From a checkpoint of a small transformer trained on Wikipedia: 8.46M parameters, capped logits.
Each number is 500 + 40 x the weight over its row's rms, rounded and kept within 0 to 999. Layers, rows and columns count from 0. Numbers have three digits each. The size before them is the row's rms in percent of the matrix's.

# up: layer 5 MLP up, 768x192, rms 0.288, rows 642-710, columns 0-95
# down: layer 5 MLP down (transposed), 768x192, rms 0.286, rows 642-710, columns 0-95
up642 094:541482582529511517504481512460508426565573493548434419514491474478482513565503521518487469505475534503485482498490463563495464433443466520491521534437461485462502486574515429424478524499466512488428490489454478572525504488475487442501518488586494515457545448502557508607565459522517511537
down642 096:552455501494502561568502590493546506483525477556528455494466499449503492440483546513525488438475518474504461484531603525503405457493460499529518487524535445481521498566533493512533464545531504494488514467511563544521539487552533423559577460469468506487497436535561441563433522491548448495
up643 106:495540515510453507450436490441436447484500431499541451577527484479530488549453543423543490508455496513469515451558439529515453545448501444493439510577475469488499515513468479546398551529481506487492481510519405553521432526528444493518480520465518525538547565474481460508497465514511561582
down643 107:537507482480499477491579523485478408472430583573534513581560541468473513483603555567453514492482481415474544528503495527566460494564480529547474510493518482519473541544466497581526472487512589519488490463483476487561510468472405427570547467506504531529534456585491520464496450496476501492
up644 086:599438449535454472525502482545565480541475483482575499518543503529491509400516482478476538524473455466533541445527524450500611409479494505529466487450536477489388471537512516518485476408445455514561512428496499485549545449457585480502569507431452490447594509552549523482471531450501414485
down644 094:463421524485537476527508527525512471426545531469517464529505493501539514483508525533472547618533505518473502493460482517554562585514470541474543569531474444525549499472503535519440507443412457510511541499528492489462445471511503525493434413484461467489474478506417500491560438466463504476
up645 096:490531481447459499547496490530464502499438502455545539452485481452489514483459469518522512528458529536465481556503552583544516509543473532503480518437528490495524494491491467416548450482551513548526491513524555472528520466495494516587443478542585463459412464472486473535583507511528533507
down645 105:526530488544540538480573480503535435486554479541443531516489507477520503395506515494387528489484455387550532477482495488525493496498481458526472504478543451496549505481520583444504493467525536525479441512475524454512476583511563522504452441528543517504454491585483444516547513537483524525
up646 104:509435554489480508472601414446543511576513478458503570460485515503526517533357467471548531501496500450537520459550479541419577481458535536573518504486510473507462519520430526502529469514478425443538547470469516535516484536519523469447563445449521423459531490464485449543541498591504494506
down646 101:546503512565469444470462420463490514461474481534556524487513494550474502498546443507457532454530511531432625564488507530474499548486527513508517486512493463467500489560443466503496554473457575460517435528479490517520619473463480477535519504475581455454492534468558524445484559533492577475
up647 096:546497491467500483522469505519457510482527485507412565468471537479564511507440503608553439511454567473487514468579518543523480511462460509568542482484577451469464456480521464431452541460501531475486460483511550484501506469551421489465432546426523567514420509494504489530521459489493568520
down647 098:510535450518495484466482478509491530438448485511494554499429521441452541490521465478523523456440527478444448547466488402456492455510366480524519507412389432561474494400503464456491495485461574481517414587515433524486558496462515520504539454510428505527569491481502475518514493454479527486
up648 100:515520569521462472478471561467445460556412512490504522557548462559548498495477479543506518476486558516474409478486489469495534461558469478482553475492558524565551510492544429498528539482520459528486497541480558563499496438469537508551543506518431485482504529551559420532501524546470515526
down648 108:499547561499551551515480485411484488527469524470536481550490490523502523436547531539500467447514485432535489586524503421585483412516525478517543500453441499547553483556554496494519405499493473514511516521439484521422508439578490398446562463498497502483512476529530529561532470534551458519
up649 097:585472537477530492564526527568381486440473588470592487487492505569536509409529494553457506502602480529488500482433504484522492529452578520498467492407479501517491519507494444456493447536492522491501481483491470511497511578487506523466561475505490531484493492485438514479516530500482453487
down649 101:485476476421444460542547404546481461492499512562478503480504500460551512480433505597450516506548497504499551527447544535484499494466574509517499567465501596543496491495503485489511539501524353514448490531551503475481507507625544518395492492473452516459471487467472538450467491465511467493
up650 100:520462500538517439538550528479523504528424460466531421509520486527517536535427489504488430522541492528496394523505459519459495523474492457453496447480472502563481552536438473477590504587550493512488570583420604530521515458457546396509461424523493514490516548564528475517535486550519498555
down650 099:535494493484519498543526496508413529518562465456495586454527437477448521555483532512487524461514495415492543544510533469540485409512427445463509493472550521533576421524503458555493528493452467467556529472470524564493529535486513444512552542526491520587477510444525539413430428469566489446
up651 098:576390498505469522449543555517504548485547561498595569476435469457542478537445495502516497467458501487502498489413511527469547545497576499521517479474524505525509508494530500483487473478456526477513493613518455487528533502447509497519512444456485510521458407557460534519500507503464487468
down651 092:475476509463495494537486446535577504483548479446533499451561489458498484574535527583426549455462492531523450506427446492505504530512475458418435498497511505548469454392493497454496506474510553571569540565489486481606529492513427456543503519518506504545493479567492538487450476476522545565
up652 099:532494429507463457491497543444489426501469520528494574502488485480565530471511521551423518468476494503516529484475538410490553459511472484544572490486445499537491450534543539576549555532469468481547511539479528499397488479397552442536484499473473464436437584462483461522462495529442533422
down652 105:508531480456494504440473472549457523511442560537493453493508475444491495523553475489516516474465502489515592439450579469468516486453474519452545476493561472464500474560521515492491520496423543524448490548435528488548485525547491511515475536597520502494463481478558410490481540508507473457
up653 098:568445479483519503483461451499492459468494470572467438487473516450487536619412519578515476546497538479496539431521503521432572534483469537519448512564508449424509414509420490509534444534488453612469460529517511551484488475478428484551523471457483458474517540449530557482498475522519492452
down653 097:534467515541513468474549559483462477503539461551449479499416432499561491525502497472495504449520518480518427461555508503546496475510470491528528517448459480494437437421437489439576572499524572562527464516475513508553572522486433508496483437523463491457471480417505463538404573515534510559
up654 097:468425504469509419458472442501453459545507568498492473526478509464511543451473482482436536516505553520478529638521520467540408478440519508540474470566460556467538508487431516516501506587529477457467509500470472548500537497543509519445515447498508492448550499506483482551505481420511453439
down654 100:558564515518575499478521465512530599472494511470531597477509484450563511452514502576448502485547589488493462519474404468429496544510450453487543436505501500503514498521456459524521442464488540507465469513505429551485517581528527459515456480450509544476490479475569474523511490447558520472
up655 132:541441564520577442462535544446467447492489523487484425507532535542504567474449484473468487493472478493449519537515481463491515479494547511506486506486588529536509499490522532482507468510487426463460532517439449435450544425438464543469541448452508473513501494471540488544500505530477501470
down655 111:489502535501537464489500524437487480571434549412526458500497505475553558535472472505462425557441482526458485500571470459573498537450566476604478610527538455585490514621496482473485518605516461574454525519574473515465425572520499498469492420460508465498531466587475514464545477503571511538
up656 105:521513521589489496457518457455454455505401493554504464526500483469452470495429472525481508466427508540508493566503468530467494513553565517554570528480438476424439571529481522516482483509551470546454506469546497461478518510527490487504474437526530512443522534552567498424531513449507475532
down656 107:496488594488474504491481546458514506548498524522442556529516516501559500525431497498564469470515410559517484508585500480497494486543523552441502447528519437465542538501508501544473497554538553489512578481517481510502494529570469486507461525443499521454470485471539407456481485515510568491
up657 092:574480500512563545519488478442487475494568443568520530499507497453463481524565490469565429522543572550499476425484510523495631543540503496572465446520481507487635480480455505467532445552430474483530515430478515507464538507427473519479503523529483459558523481441461439495448487460523469433
down657 091:487489412509529428504532523501438488494514522519526504547498537445522531505498523501469595510480491530469526493545535486466536478445481506517500489471525505489476495347482422425480570464461464568401458476544470464492505512549439473474453482489508503544509485453458444462495486502454493530
up658 091:483519467520466513492461449513430468493559586521548453562484514480519462419523507497512520479421502524520521503506452541527547470487595500460468507572525523520395554530500493499491440541562458519538423482503471516448485522514475492566550524454508553493530512539518485464501506502513544489
down658 096:497450472450488529539505512507455558502537514472444484518469525521478463567486463439526516459436527521460483498521443496576516549480433533482469579478496474513463595462485424566505462487491519430469411505502565482465552459567522506505456552498495461501496519425545458437494510422536523533
up659 107:492482472444540521492511534510508536538566518501504464563434458524546537477502524479576561482504510513558467488486446488450448440437540485480494511472542396476506521452571496535478519526471533500508428501487462391473514493496469515522476474515490531571450508445512482477482536469474502501
down659 100:495410438484436512500527564539536553484437507568505539523469436514491517494510547512432551453501461519496407428524515490496569481614491540490500543454535485527546539458485486552543492485488476482503499567527474541545544500506424562503499463503406463521459449448585524530423444442448520542
up660 081:516536464544510428556526491510509507459484525480464467510505519455538522507481435543460493525404458478459485474552494534482503465519545490501458559507486468498560568521452428527533430592474507447510534434520503458467505518501463477561510505512527507599487495482521523546547526435518445507
down660 092:571499465565486507491541501502496525513587407534543525469486491549485497431547544534476497440537544464485498505521468538511513493544515540462552459576519497511477498473411553526417516512510509563529493514492494550553484499556502543507437453566473476510502479494567455493535507502432429485
up661 092:516512526502500532448540461523496534524450519496469482542458523467526584522461486545559513551534508460459484513453498553520489542527442552556478459451530475566488507535429545450470532490528445346522494489521527533460511462487505581492555524459541506488446434532503482536440601542479533477
down661 101:493495535483495574480557572489594528530502633447544484515511493500550524560462552500617448467433464523481443520568479419529479443549499535439526502533438484542504516512511466509499523508514401478528511549483464527486504494528409515478462528482592442483462526451436492474571504537546443455
up662 106:529561478531491544524477482457517451490540474523480538477495451428605484527533450469407471492517501493483498444510520516427553531426519507502504546535502506536472545499473468475448531504558515499461542456481487527569551632490517491497519603467531475514460554512519479553485558449536462477
down662 107:535407446493516480475478450557479499445490436484515524476464484464459501473508504447506450482483489479516554530502544544551553540473460494507540507543526431480516453382457428493541545458529466494557506466483383558559495440492506537529456551467543544506499540548529444481489517470479501423
up663 094:525492480471508445523449515476477511449453477505431505444476438474454494519443505521464487582535512577485427563527500610454430494529538494504549483505576487494534456472462531413515567497468433455481562448551503514508515497486512522508581527465488530467567498419458500571530501500516527506
down663 094:511491416531600409498512547502476498457555459483484478398493507535562506516471485507461544503543523481445473464414507500490512470448474549542474497620530508585460507482484509497480442491501534483474522490603536452525464466470428511570494481471495530575583443551506530483535547533483505563
up664 104:510562449535549535466489489488403566468549532519515512516499506445523555446531458530459522467529406505476566542492477538486490557484557476462494486490596386462504516464512508474487466478497530501444532515485523517430501522427507500471403531474522562519510559506555483492501529539487456454
down664 104:468485521481486525466565496527529524500535522441551494444487479427459500368496584450490476515525476515484539507517570543469563523531459484539426503488490506523473519497415461494502551448499474520496489498486489401428537564513573558529522467552525526466514564461491480521562434467492474506
up665 085:491514502470525512579495494492525521505496504546524398477471441470456552521493528465481494494545503511420557479534470516476478461446492474477568547433513534545568464472443474593541535521426461519508556506524497490543513478520452500485528523487507498491474465545450461556460470495465543472
down665 094:472477552507461492488455471520490492404507470448466545480534469450504529500506518449466542392492472486516446463556422492500528487602505433574507500484470547515517507436438538576538508505480512464506535462444527460431455462538447511547492521509456483562446529435475554476513510584541511471
up666 101:575544487480524478505520466512494488496480533443527544466601501532553572504541571491539459459507445519574530539524566528562591466557562491418503463559502475432464516528491500466494498485430501487438503490467534479522469486519516498464462472460422502522484525433504500493517583464537485401
down666 101:523528508457471496538464540499564493468503534491543476463545506540479540463530520505525465503533463494471492444503538551533439462486511504538472521465514489447508458617466563556484468436465506536493540459498475532463518549507465486490500463475512459445484456455483475453515515485505510478
up667 110:487499544481460577501466483489536452546522510478488520544491526441519496506537495539475506473517496498472514524484525552432492554542502488509412507474457507397497417455390514502540471552581452523438458537458565526524521435485456488511455525487487486509507474519580433520454473467477513576
down667 109:384466445517517553463473462505484504511508531524529417424529504431466526556503482481521516459518561478473487512485486464562439462527463498489534528542519467530476523472475540444560473486417564525497530421560472547533523459579495486419476485509486566486542479517454500457437471492511461516
up668 092:502528491487532465489524535482477613554483528498471559515515507494479490511476438508450514519425530497474466542498454555472497457411542471486451479505477463522457514542528461451563478556476523568502499480582482466557484473449558509461476527468534532488542443544575524489520521462494493464
down668 094:467462471537509452599478537526487484457435486477453511482511498490540528507495486505469504454523553587452495516533492505512577544443457548554503487467467479482508522497528551432561504533574471492547466518549534486499492463481533577531493471520450442515410496449469533548521499467466444454
up669 099:516493532491559595470504556458522501576535551520529531448570562484482487528546527438609536499460525530467460463547482531488417519491505458476515496440511498559464468503463492484484443490519392520529584523509540509473470486478501465528524515530464467518450532442435475494456488563490523426
down669 108:498499524511530518485454526502472549530499559494528494535457545485487452515514474477534533460432511445538491532505535558521560449522468496463378514540459462534488456499501412497501565503556484527481473473465565535456502400482511524520544546529456517493515469480530491514527428570448531564
up670 100:505451543530493498551513475549456487552550464479486458511430551528466476545426470403479586473518488478444486463497514474459498459527487477511508498510515481562527528515516517479376445530540489450626555464517564504486543485478452513514542507492486484481418465499439524490503448592482449463
down670 102:514533507475537509529508541543526503466440483489468422459556512423436528470460509466585537504476500467577525457428547523512497485512465533553530578417450509566484461442484549521529505493537474567505463472504489517449501514487443514475521552555481449463453429491491463540469557547458433555
up671 093:517488542452464518561502497555480507461472487520423465499507484531540450497538456551585512534545483513417538468537470608446453525507533481514531527480487509477544563477480553528500491492485487520547509556481509449449473525465550473518481552504559521544549499457436516562495538425441459480
down671 102:491477500491522461472455479497487552510460542441499430466502557468448449512506522503502529501505559501561518489530494511478432471475527485519474513528552505489504448437433505557421468478441473507466554501426572424509514488550432505518528495511494440468567464498430499482460490574532503522
up672 099:402456491529485525488519503490548516525511506533558480504575437463468507461496592525480416498498515491483473522582492457472509475508522398425539467511491469453479527507481406510497548546517432554536518445455495485476507540489515549542522482570442568474516502465565526590539513492433458518
down672 103:489478543483454549495542529516537570586459528525447506551525497518566523491514534523512532459500535445448505536574489484501441499473532437457493494539550499588529489515479523499499556433534544457439403521472443509482419542545497544482407467434499541468452407474491555427483531554519459529
up673 115:460533442476513474558562512493475479388443481567497496536488471467566454549526482482533463496458508469521527483504492513524555474459509509495484446524542432541507495450505502531511532474547440502485479458473550476435387465492466450564479560571493513560524511427450560519516496512494447509
down673 114:496539478478508517536561541506517519477483482416521499570537463370502531532449531532533417573456433493494546461500483432481519528504500473501462485510536498528488467535536485511498483470574529571531498488514505542506444530548487588550474496531444569531551401500451480598521494444547480503
up674 109:584541499480522539509511501559472505601443511485495443481506492516482477536471491530504614431488497534529470472462499409580436481444565508515484499529459520474579475506507537538458499512521451464497580470451485499480541517512521516507443482432511490492478523525448513488471504439501525476
down674 106:484481490476520544574555481469526482557464448454522431509526443502504521511451563526470511516485468447507537479502479503484509515500522484515499500498548456527517557564511490509429480558569420596545540506513399490412541485553431533579478478454538548503480506549456482487441493468535548464
up675 091:502497476453589580546488470520486470509526572502486508460432470478549506590390513446525460531538627484505445469474533528435553517537513509499489537543473431486517561547458471494515581477481514546473524530404503520471553488515458532491534480447508519454523570556580464472500498488470519533
down675 092:483559515496479456510524506489476571510577446549525461578568493553424479586519496554491552555525521509451474484541452496531520492477509448495497593490498444543499413536478537520502511506480544465463510433556500472505441533468524555524464501477478513471582485477585556535492498514521493492
up676 108:508533506566424515505495443449515462510528486552499520475526487563483518516524627488471508552515461400518543504513575515420550513454463530484505490438517445548515529527524460531498504564482454451484552531417501510425480521477516462454526497509518535475458571515455448492471471485472441533
down676 110:532471444449574508560522463451494463443464504505499491497540504509508547590527536484477488545458533494498535518450539482512487520454468509433529533403511469518502592613528463571556552440506455509471555534548525572476558475431556488443498544575531512536448503477437465502541476492469502511
up677 103:503545447562495424435437442462557521507510569505420592544451489455468501513481451557520490498502468504505431521607487493518456543488501472516549471506485468464493474529462485502432589476508517523527471488459503426574464539453478520573511516495529494489493592579463519521501506566483465498
down677 102:444500600526506480547473591527509411548527487553473444502450477526478522395513471525477475481549444544485483469450483486410449497562449517512510392565496466537566479509514519488507488548527505612536482486469451541529530542505478465498538402450526503470479404491459481492502541458482443423
up678 102:581537452519579445499479525471530485537448520481517489578402489497496507508542379500452459490524504531527516535442460526493507532469506463538480440498497508551548446480561514490488398449512570489517444501441579527468397506500441521542491519507502504593505431509460498487494437504514498508
down678 099:482477448498508568533527513543530458464498526515550492472497433539431485466495474480481483499597481511550579483454534483504439460511503482536425530437456481542541474462505555415460517443474516525434465462513503469444520457533476488445499567564438458534505426541501524487508447491479486542
up679 102:481490514450474481498558467456413467512477582530484497601496557550502533498520430567572562507471538501460522500448494489541543420506548547452460443515466538496508509571564505507508515517520505440431533551529521526475484501481485388483516508569441489498475529532494556499506518450467487489
down679 106:467508509465480532479540491492472437448502584474448488419456483529540483514517531495585553536449522601451459543461490564524545503524565486520420486551511492538419516582527541518481476487503499542514435523477572373488428545436442422555461555488535474472469498497513534544566520522487507466
up680 105:605576506442510518464545459460488533531489520539487502494587519423589549494526515480426513482528504549544458492542518458479442478418573490475486480505495479508393488432452502492452457553502471559527524459480462549489479563487454515538426494513491513438477519509537465566490397507498449486
down680 104:526545493498462517466586475487500482513562487405473496574526542474476462463499486496458425508506524520509476497468551483522465471478498509523490499491518421526488420622431568517485541456513446556536578457511525483521460604515477437530419508507556457499575504545453484480491473495526434462
up681 097:484516439469549460535476444500508509487530557501470533425564453459494568478526497524483490530473515443538487490442563499471583473474516461486461469476487451539516574488507556522492525567506450475544439505525466518465508483531548569442456521569539493416463541494474464444542560477484500422
down681 097:509464532511553505501457502553486493469481470571498465517491486514516445490525492477475553480493564528544498461616514538543472495514508491541509499507476423536475505506570451502497457500442464506556433475510463497509531473512516505455532386565574421615482478521444487521394506520482493435
up682 107:500556569484476505569468489526495523457527494482468446444529478507494539503493505479495484584521561477476466540513526503490581513466542507481604562440444478508501535495475507498490492465444463484569543457488486458498510477475467461517488474429487518457496535454551532506566429439485498490
down682 108:486481578490491502448494554430455512511442498502467529515447495534478415543580510504480476500446537499537555468473546559527493541511529517445468567497540482533451537606520526395547413455518492487466465483421518563510475527536542490509549473503494508514520494513484550444489456394538461445
up683 096:472471463569481474486480501475512576503478485478466546503523566563533443508507535513381490503473491563548471483473499506444474527496530496463542472390522550482454499525471467615474494461503499512455470494520503551494459518436491492502471472515512422516533534507463442441518548534448467522
down683 101:592503562488478442463525530485515534557551499484517527496496509497504518541525532490535468442514557481507531474559489455569505556537525488530443523512515536571552553441532503502515522492532426528544561577499501458494509580575435554497491512494456543488513404605466585465547460541577500519
up684 097:534466455480510566484580541508550503520483504453481475553438474456529492549527495498524488487477494486438452520496452376540450486480494509508478477498544408504561481511499521473402510518438559561494552477512492474527473570447493443518460512508464485526493476486491439561521471489469522523
down684 097:469514501485531531442480493481493537521483468474489484487594527440474587541458488480445467452543516481478440379545458491514487497513472611551470474405525509470498528467521464572479473540486473493559492474528500485456465460495457489527542507473519492468499443515475505514512483556534450492
up685 092:481472479499485508529520506459559521473468528449452566412543513520515545489481483536483496498564502513571521561488490571504437410498515479543483514486490464450516504525513502458465546453402550484497538482490493485503452449598494507525512488434450479431477473560524429461484479443519496522
down685 099:468400503500517563487492524478480463541566452505555530511460469466490418622440451532565475521552560505512522495453411524485505529509480471492478530478529510516502482551436456452519428552473511456493392396449522584487444484422474497487482508509493439607515475465498475415495538484460475412
up686 107:447541504501477437484492493408535505392466557493509456518512575542495479495527499518499446546467560531477470441482496539493501502515558439498561512500516448512533543492454531443441504586517426462557499486449482453515483451454512558450480500484501453550509539435487535462502458564514503507
down686 108:488523549479573477492484488453503534486485549512539495515529498525505466348557489516471476542501553446440486554488476561479522428487524473512501532506443500511509519553513494503455509512580539541511513487510492566496536537568496408474547520420464540479547474495469499437519512513484498457
up687 107:491519496525497555590469485465479495508535576529561488488437459522548482529450561473516533468476526427556417491487500515475491542454516469547459500544485451472539494568537507537542473481523523522518533570497481457560438525526571495535483471549533528560490519467429512574471491396469463541
down687 120:475538485548493476542493488505384510511584512540508449509539407520477482496489533462460475421469554461521528497460495526529505503488588446474480516411466488495455501592523488468600493424525513477497483544424533471543458553538536479460539545570441515559516512488536541492519486527585526511
up688 102:539455488567512556511518489587466479569528484424493470531484468488431454482482457512513501550437485529469473509494539540430520497503578564487448455493505501469600451463469459475467530546442524432459493454473481514483557478488557514516410532493502457584496482569520530532509573457466479476
down688 096:551519461520472492481554510473539477419524445489521582413477490501523464490545492507469510432534545530483545478393462518463482454484468471498443479528437422561494513362484501520506434551468533543487429507466431460549491503541534467547475595483480513497511504409484508501497511518486481447
up689 107:542552517454514473507548544499509551546571458496561478489555457467511531529522544478509539417496556475507494473427459556450453461488526440538557515487558497552519492521511448505500497491491518532422508604490461514426475459449460472527516491562552545468529539475496503509555464489485455453
down689 108:524491414590510466599457525463466515491543487507483523562512489521467485507490482427488499447497447433435561530561434505532446448445547443512476460501460529515414459535459477517525489454470556521533548594520474580499491474506442489585524482544556503494499507426491435517512475488566507493
up690 097:539480546551500457515487487483502572492511491513537530546508529525550535560558440539592447504501454543495596533478484476459465514513490529551464457470517538522431554448533496515460513468525465533491483430499404561567558494447535442523452583508500508531483528517466534509475412519539504507
down690 097:468440561527522512501486534566508459523544471612501437526519467519499535568530512619497495496491460601504471457495412529513515526458422561500533457484591539513527502377523489568475504499443435501529490423481480482535456510537501498500479526512504514451483519528533472531499447497405548413
up691 107:494477524575501540510450481444466407498468495570547510499484514538513506501512497543515428496516500490507555463489468494466510538501524448530534495569456540477448527516570449574470455552515438508556584544563443432495569496459487438450520538530489557521508476527444497478509470464483508479
down691 110:511413540591511399589500486512471486489535486511456537485556503496541512492421515546527530466526539515492525494542398442469455531472519466571562441478460489447545481436516486478541576495507457423521569431514452485559511510493489483473479470550541477497541549501507530554464532514410521480
up692 114:460503498431406486523567503444521529457555507485492547521545535434493520467538514511520504490535559522559594535426526526498488471541533543536509440516514459532489493459497556508411518511481451432469474537527573489500422525498566475458468491520457506559482519486421446551496535567489530523
down692 107:542448511478511496507552467455504467476518529502488503465537582448594460463471497499480469565522533480460546505550414519487423506441553518498463446485519525519584503464453491522479478494502471589455516485495511447572479588546497516504498482449498486575477490548449552438511558466495438419
up693 092:524511453528489501497522452533482508481508484513467548522461549513486496494545519503589507489452472512562453437453456518544510513519475540527530553542533517553484490531422483534499548513579543513429503538467507483545489474533466518534524518467517511427562485476504499578534500493480518493
down693 094:434529521433471477491554549566539467583459461573525470555566492492545484608521448539554531472571548519502455507464543535515503546492534495491536476557477493457436484464465512458444433483517521432465459488431484495482494508509544515487529448486467539486499488521504502477506432505481575579
up694 100:528514497492517480422549518447449499469411519485519486473520543452468590425473510473471511489477524515509488506459493503504514508531494491500503544493433431557445543413485427479556494507537449491507531553458428468481466503463505474552564487459510423523525417487527473457436495501435504504
down694 098:506388559496488440457528443471529512571568565590460467417489487455501553501464508534572522464536520501493515490428480510505504451480540528413515486454456450447522494344490521528521512484509504430487462558537467533486503592489511447561500492588544560475465539438546510504497537549492539468
up695 099:477491432425523457517497485538539511501547507562539521552569516422489481529452517515520518447513594512553464493468550510491517477458504492539519506431536526513483554447535529451454495519522438503497523442435556520498438483518482512501541444535487570426439538510469464478558513486447582462
down695 099:502494440465537531511535454506492560522560493444500526456510554472470533558512480572529579542512499466556497467523531512472443481443471499590528512478471576415501510393530529442506463497553533536501419475481522534554521401522506487528565516493489515536525489520570522510491479492529539491
up696 116:517464497459539530484479536529503453472550583488510517499494430522508393488493542554532536478434496543549539446471563504428558478517524488452474526496456439481589426449480498428516518555443435496447499496430452560498467573448513527489502536531502486478479505466465515493461570454463508454
down696 097:482464528556543452502489471524506454547527454532456464435420502481434519501491494525469518483554477465513445493489521478497498475508557525498511534508522479503481553236514454512509502555449533459517494492521485521510458482523523427555478470524562512488548516499516507511552492526500482525
up697 105:601485489460459449456514517534559473478452537517428478535475528562501503535516530502420525458543536455523480459499463548550476453500482441471453542481524469481511525508428466456502413469510440519477515514520541420481581551501486540505444499562522459556519524491474486505554507446482472444
down697 102:559514426535491460405539515438495443546489501527495471489542554533441493478532529494489561456544482512466508476472486508506426540496449504532473508458522558475483506401454458531496523557439494521481560551547493433538510543514514519475560474462543463463549530496619486532537452488515556420
up698 099:429493496571507487534452493509493474457609559497478560563532500478522477508497467505476427485438483415515492453468479547504488513566427558544533498490482491540465506507543431522469544550557522569561524378513528463523443451466519488530479451519470509474503474476477492506555433490585481504
down698 109:471471506538525410514489504472472470521489468447546464504561467522504502405560504484483527551587603471476511506401487483514550425567473490552462543516543524595453473553497486525512496502593515470463455459534449411515518481482557511509502524457509509544531468508553516508462458482512466551
up699 096:452516417509507497489512421461466542521419509552614423515484556511542529488475484533562502495538424487475487454510442484536428429492453548563464509370460448521467494500455495484467497492528532501481549469482486596541427457461523445462489526497486526488531517521627512529523511563505541471
down699 093:483536650433446515452493511528498504489492449477558500501521543473488456547492438508467533447424471476546504483497567464524508461535521491505444502479509513489512490422557516508461508531452515478503449571459503465476473507536441509492500502503478474448588546457501543538497524559506512559
up700 101:537513492523461488538456490500511439549548494470490506498487422515490579476493569546528507503443476511509510476485526476479536450516575508535441478490518428477550511407476471402513470573403436489445505458480485514483457550460486511577463558525506443503473503458497482519514582459450508441
down700 098:491523518495487447509505516456479509553519530541484508467515521460490380516509529498501590530457483472506441507481503464490532522490481471442438526447500479491502491207529481537613555488522482491484551527483452520519473475494505505476513476490493515508504490524548486482475497493471455490
up701 095:496583507534519442497500457493496596544597524457484476497491544434508487529469457513510541529503461463464502503499516451510533472412497466471503536501519511474540541601495563486514510546538509590472450528534496552512464566564476430526475486543485475462495487574486425555485515412492496485
down701 096:538488549476472492541502515538522439501501455481507389529514429575478514520449548508550493511531429443521449526550434487519569534512480528502482395518477493493478503468474533525492474464423537516534502503489501514477558510557419497449430568496450454465508439498543472507430439512462481509
up702 101:518447522487440549464539523507487513490457503491486491575498477475547547384501443506511472472478432454503462503577478496528545454563503492489479473446493455476522557459450539458549557496502437478480534448574481430416492487406470519584545491524454454492564439467474488542502423448484492504
down702 093:510472524514503470475501446465533495533496440497478527464447473552470456535501480577503541445462464523508495505419512450542465541506442474500520544515494546515438462264573528488426545510503495531572504533547489488480443525547502467510516481521518535502463525529492587539472540488473542561
up703 093:542416470526524423464470504482534480499600567517505526545529547495525572508518516496508469487512501451528476499447507482539475514533481457556482431477490501447504571467514574528472427530490534520468451439448445539501517539478470533464497416504588566479500558483493516503502529520475491429
down703 090:496417547475472504513501479531448511479520500460483474430507513541445453472506525506530522494584549472482525555558440551480487460503511516534517510440416451572533471459540462519497499478406538485530484544458614441511561492549523501513475478516509501513428509500525591495446527438511531510
up704 101:507539510494484487459515503453440489485358445534456543485545566601508471514487528535557490454428568512469544459558452529497547507549531458491442461447492474562542520494471567525448514514486579529474511558507528565455546538517491478546522533476480514530509482548414468490456550509486427544
down704 089:537454483499476489500486574559541537491458481543514499479464509470446559516460493453462488530498510499509517473473555523493463463491448459405576554513449497481417474414491494511543538516443573518500528495524578448524526499459499516510492488534419475498534503487445489469501522469618531530
up705 099:531545506519497520563443515535474502494553521468499445444511555526489513535494590478567476493518538549495467454524457500458472479488525537511449564507492525462502585529543498501455494394494455475499521562504529588463540514457482435495455492491497397475441553503568546470491488486496505469
down705 101:496476448517481505473450578584509484476493567513505500570448483545441523487510537450504457493484524532527481459520535545538456517526407536522487524427518419520522545554506492497532491472485527545493532498476479441433395513530507524552523443483565522538497535511447515530491489525426463511
up706 104:493492527457455543459555606486458468530537516522497514507513552495565480489487472461522479477576476489489515531453521550558562447558572513473558451461529553500476442510495547573541518426547419545533479485460497470558501556496559432495568424498497478492501476493531441520465423523476470563
down706 102:422516517458457535474527561492367472469525519529511460499516501431457544540536488453553425532490480508516472553503468478567537442489546499567501570456473526515433476455448508480512450485514444510461498541536543441601474475510503568519535499531601512495531444497519565511482489462504466602
up707 093:571507535476505428514493429527492517506501474530529472435523521478540478544525456526499520441528469428528514488486577553426536572497487506584517519493535465548541419567480532400544509523494500476494526517537446542600586482472511554509450533488572559526552520547501504500507492452468444434
down707 094:482480532436396498490560455509527536525447482494496519524574503493511451520521562511479484507478462493473483498517576542496448553439510480440491518414516543522497467536504535492546483597542471506477519511509477473432545445397418413503493515475564496455537522548494504512473438529486485475
up708 104:559476529530593485450511495423564537469483493538487530527439479521499506520468501581498451561445505571503446467490535523434410508466539508514503497467478514471482536504526469522541469575619507537500570472524481559506514454467441495559505488456505530482494467461493476462521505474509481446
down708 097:445452516509498571540511491547452498549477451489509460521478439503475483484520581590584496505427513521452469501512512490492493580518523512455491494525549544558515494407470514430470504516454443504505559497492471459437431481418473451547584560535510479563516503510536545456526500563535478416
up709 110:518500506439468470448443551487532463512519485483481475539516452504520529485509540436430499479461538505524514416441541499501396540505433516447534458554523432474422522576537450517494575478471513471561555529469388517479550516420464540484544482424550495528542521458522487574540474508445496483
down709 110:497495458474497443447489515492483504526505568504467521544476471435492510461448520485504451470478488470575526488527576508532521559488520476481552518489583486413517516500477465484477532476496482514542612447458469532466538546472528584516429518432530485459491498448569464493487479404492579548
up710 107:525497465512538398492476456519470581477512462554467491521445523426486490519501489488553459538494501559480502480487540577517567510494467535545510520422464389544542563531439488488562482473507416501476497591452515471521488561505530471506428538484448450513563452444451517477572491491438539506
down710 111:540447499535445501451494455523449480478465459520512507468526437554480562502429469540575564499488479479455476502439492489465538523474497449497526464475492556500458425403500462514474532462389497478458469478503533511468488454505520521544464515566512515461513465464491553409554507515545546538